Weights of a small transformer language model.
Size: 11 layers, width 192, 6 heads of 32, MLP 512 SwiGLU, vocabulary 8192, 8.02M parameters.
Training: a variant of Muon for these matrices, 349M tokens, 5324 steps.
Each number is 128 + 24 x the weight over the matrix's rms, rounded and kept within 0 to 255. Layers, rows and columns count from 0.

# layer 4 attention query, 192x192, rms 0.0481, rows 142-155, columns 144-191
[[129 140  95 171 112 143 109 110 157 158 146 146 155 159 130 158 169 122 108 141 139 136 139  85 152 186 101 129 118 149  87 153 132  93 159 155 153 177 170 110 154 134 151  93  97 125 132 138]
 [115 128 122 118 145 117 152 129 133 123 140 127 122  86 110  87  96 142  89 140 123 133 127 116 125 115 101 122 145 129 116 122 142 114 131 154 125  95 121 113  97 109 136 152 137 130 126 131]
 [140 112  79 172 129 120 149 136 112  83 112 126 161 107 149 119 114 157 146 117 127 122 109 150 109 127 111 125 155 152 105 112 133 159 126 160 164 171 149 155 165 122 153 155 128 150 139  89]
 [135 164 129 110 120 111 154 131 142  99  99 107  90 121 128 133 161 106 112  99 140 141 145 141 120 130  85 151 103 124 148  93 121 151 131 107 111 119 139 160 142 108 109 145 114 134  96 125]
 [132 118  99 104 121 132 140 114 121 143 113 151 141 108 125 159 113 119 110 172 172 122 100 102 151  86 144 101 122 129 160 146 111 119 146 121 118 135 179  96 153 142 140 109 116 146 125 137]
 [145 108 136 138 168 135 152  86 113 127 129 144 139  99 120 105 183 148 173 124  97 147 109 122 137 144 163 116 121 123 116 119 135 134 103 127 137 125 134 157 136 145  95 105 139 127 114 155]
 [115 145 130 138 149 122 171 181  81  99 122 108 104 127 134 116 161 129 146 117 134 112  87 126 104 120 138 146  91 128 129 126 155 130 110 150 101  96 104 108 143 117 118 134 166 119 136 116]
 [150 129 145 113 157  81 104 113 153  94  89 122 110  86 149 108 178 144 137 147 130  98  86 156 145 124 114 123 134 104 113 109 120 121 123 106  98 120  79  97  87 122 115 136 141 144  96 105]
 [ 99 120 145 138 153 108 147 157 130 174 118 138 120 105 147 163 157 117 146 120  99 186 135 125 132 131 162 120 101 137 146  92 118 108 108 128 112 156 115 128 108 109 135  88 168 127 119 130]
 [108 118 110 150 121 127 115 164 112 144 159 148 106 142 103 125 163 144 161 132 146 165 101 147 109 132  90 110 122 128 102 113  98 129 136 144 123 146 157 156  83 137 112 148 114 107 124 136]
 [143 137 192 139 134 124 138 153 114 121 115 105  94  85  75 139 115 130 111 112 156 146 107 138 184 129  94 141 134 146 137  90 108 155  94  90 152 154  99 130 158 117 123 140 133 140  78 128]
 [159  98 110 105  98 110  93 149 100 144 104 149 125 110 109  96 107 102 121 151 146 100  81 132 108  84 130 150 130  75 102 151 132 149 102 126 141 156 139 171 166  98 127 137 118 110 119 166]
 [105 109 130  76 152 131 103 132 162  95 137 187 134  92 115 158 106 139 151 140 108 149 127 106 135  99 117 122 112 156 109 154 124 119 147 140 113 128 169 153  87 151 115 112 142 106 134  99]
 [110 135 154 121 151 121 149  99 159 109 146  96 134 120 168 158  98 130 126 122 187 134 169 136 168 136 125 109 137  81 141 114 157 148 123 160 124 162 132 102 111 115 191 151 117  99  99 117]]
# layer 4 attention key, 192x192, rms 0.0501, rows 142-155, columns 144-191
[[128  93 121 127 138 150 105  99 161 101 127 148 146 103 133 128  81 158 131 107 128 156 158 164 131 121 168 120 118 150 113 148  95 130 138 131 109 125 147 137 158 137 137 167 121 128 155 145]
 [101 146 155 102 158 176 149 138 110 146 137 111  93 143 145 163 154  95 112 140  98  86 101 123 133 134  99 154 115 120 123  96 135 115 117 145 111 155  87 124 108  96 139 130 161  97  98  81]
 [153 180 113 104 124 150 137 133 134 138 147 111 114 157 117 167 142 158 103 122 106 166 136 127 162 139 107 140 162 139 130 129 119 126 141  94 117 131 149 103 110 125 108 118 113 155  84 130]
 [107 142 205 136 164 127 131 122 122 100 127 109 149 101 152 145 142 104 110 121 137 134 126 100 148  96 155  86 101  85 192 105 104 144 151 138 141 143 103 130  95 144 100 139 129 117 122 116]
 [121 152 136  94 140 107 145 127 157  90 137 102 117 101 142 115 122 142 132 136 103  95 127 106 109 167 143 153 130 116 162 134 151 170 106  99 130 140  96 112 131 117 159 143 116 100 106 131]
 [127 128 149 150 135 111 132 136 158 161 111 136 122 120 114 144 141 140 110 123 132 123 150 153 138  95 145 122 104 104 103  89 150 136 139 136  96 111 106  90  81 115 154 132 157 139 123 139]
 [140  95 123 117  97 130 125 114 172 161 141 123 121 143 127 126  86 156 144 113 139  77 185 131 149 129 103 117 136 163 113 159  96 101 150  90 126 131 151 142 121 142 110 121 102 122 167 129]
 [179 118  45  87  86 155 112 111 161 135 133 158 165 158  78 143  88 130 126 128 139 174 148 143 154 127 108 162 153 158 119 181 122 115 158 104 154 136 191 132 153 168 136 121  92 122 143 124]
 [141 128 120  97 108 133 103 131 131 118 112 129 112 132 123 121  96 121 117 104 153 117 115 136 111 123 147 152 120 170 123 179 147  92 141 118 126 130 163 127 158 152 116 110 103 112 169 173]
 [107 126 142 146 132 148 149 152 174 124 107 132 136 103 138 108 102 165 147 103 108 135 114 100 119 122 139 142 150 138 123 115 169 152  78 130 125 107 124 120 129 144 121 116 116 127 136 149]
 [118 143 123 158 108 109 126  94 152 136 154 130 143 136 134 140 136 138 120 152 121 145 170 126  93 120 172 139 136 112 151 152 145 109 142 125 120 113 181 116 137 117 157 120 108 141 138 139]
 [114 138 164  87 109  89 157 122 165 113 130 150 148 130 113 151 165 119 114 107  88 130 149 153 141 113 134  90  95 124 125  97 122 176 154 174 112 146 144  95 124 123 132  96 102 122 155 106]
 [105 131 133 146 145 116 160 137 140 137  99 119 105  96 101 149 138 122 138 107 155 136 175 152  88 106 133  91 126 119 154 123 143 120 122 134  92 135 141 129 128 110  94 166 119 127 105 171]
 [147 113 109 105  94 120 126 123 123 155  78  97 147 123 150 118 130 136  98 120 110 124 144  80 140 130 124 122 184 159 110 120  97 173 108 137 160 127  93 145 108 137 165 151 113 147 158 122]]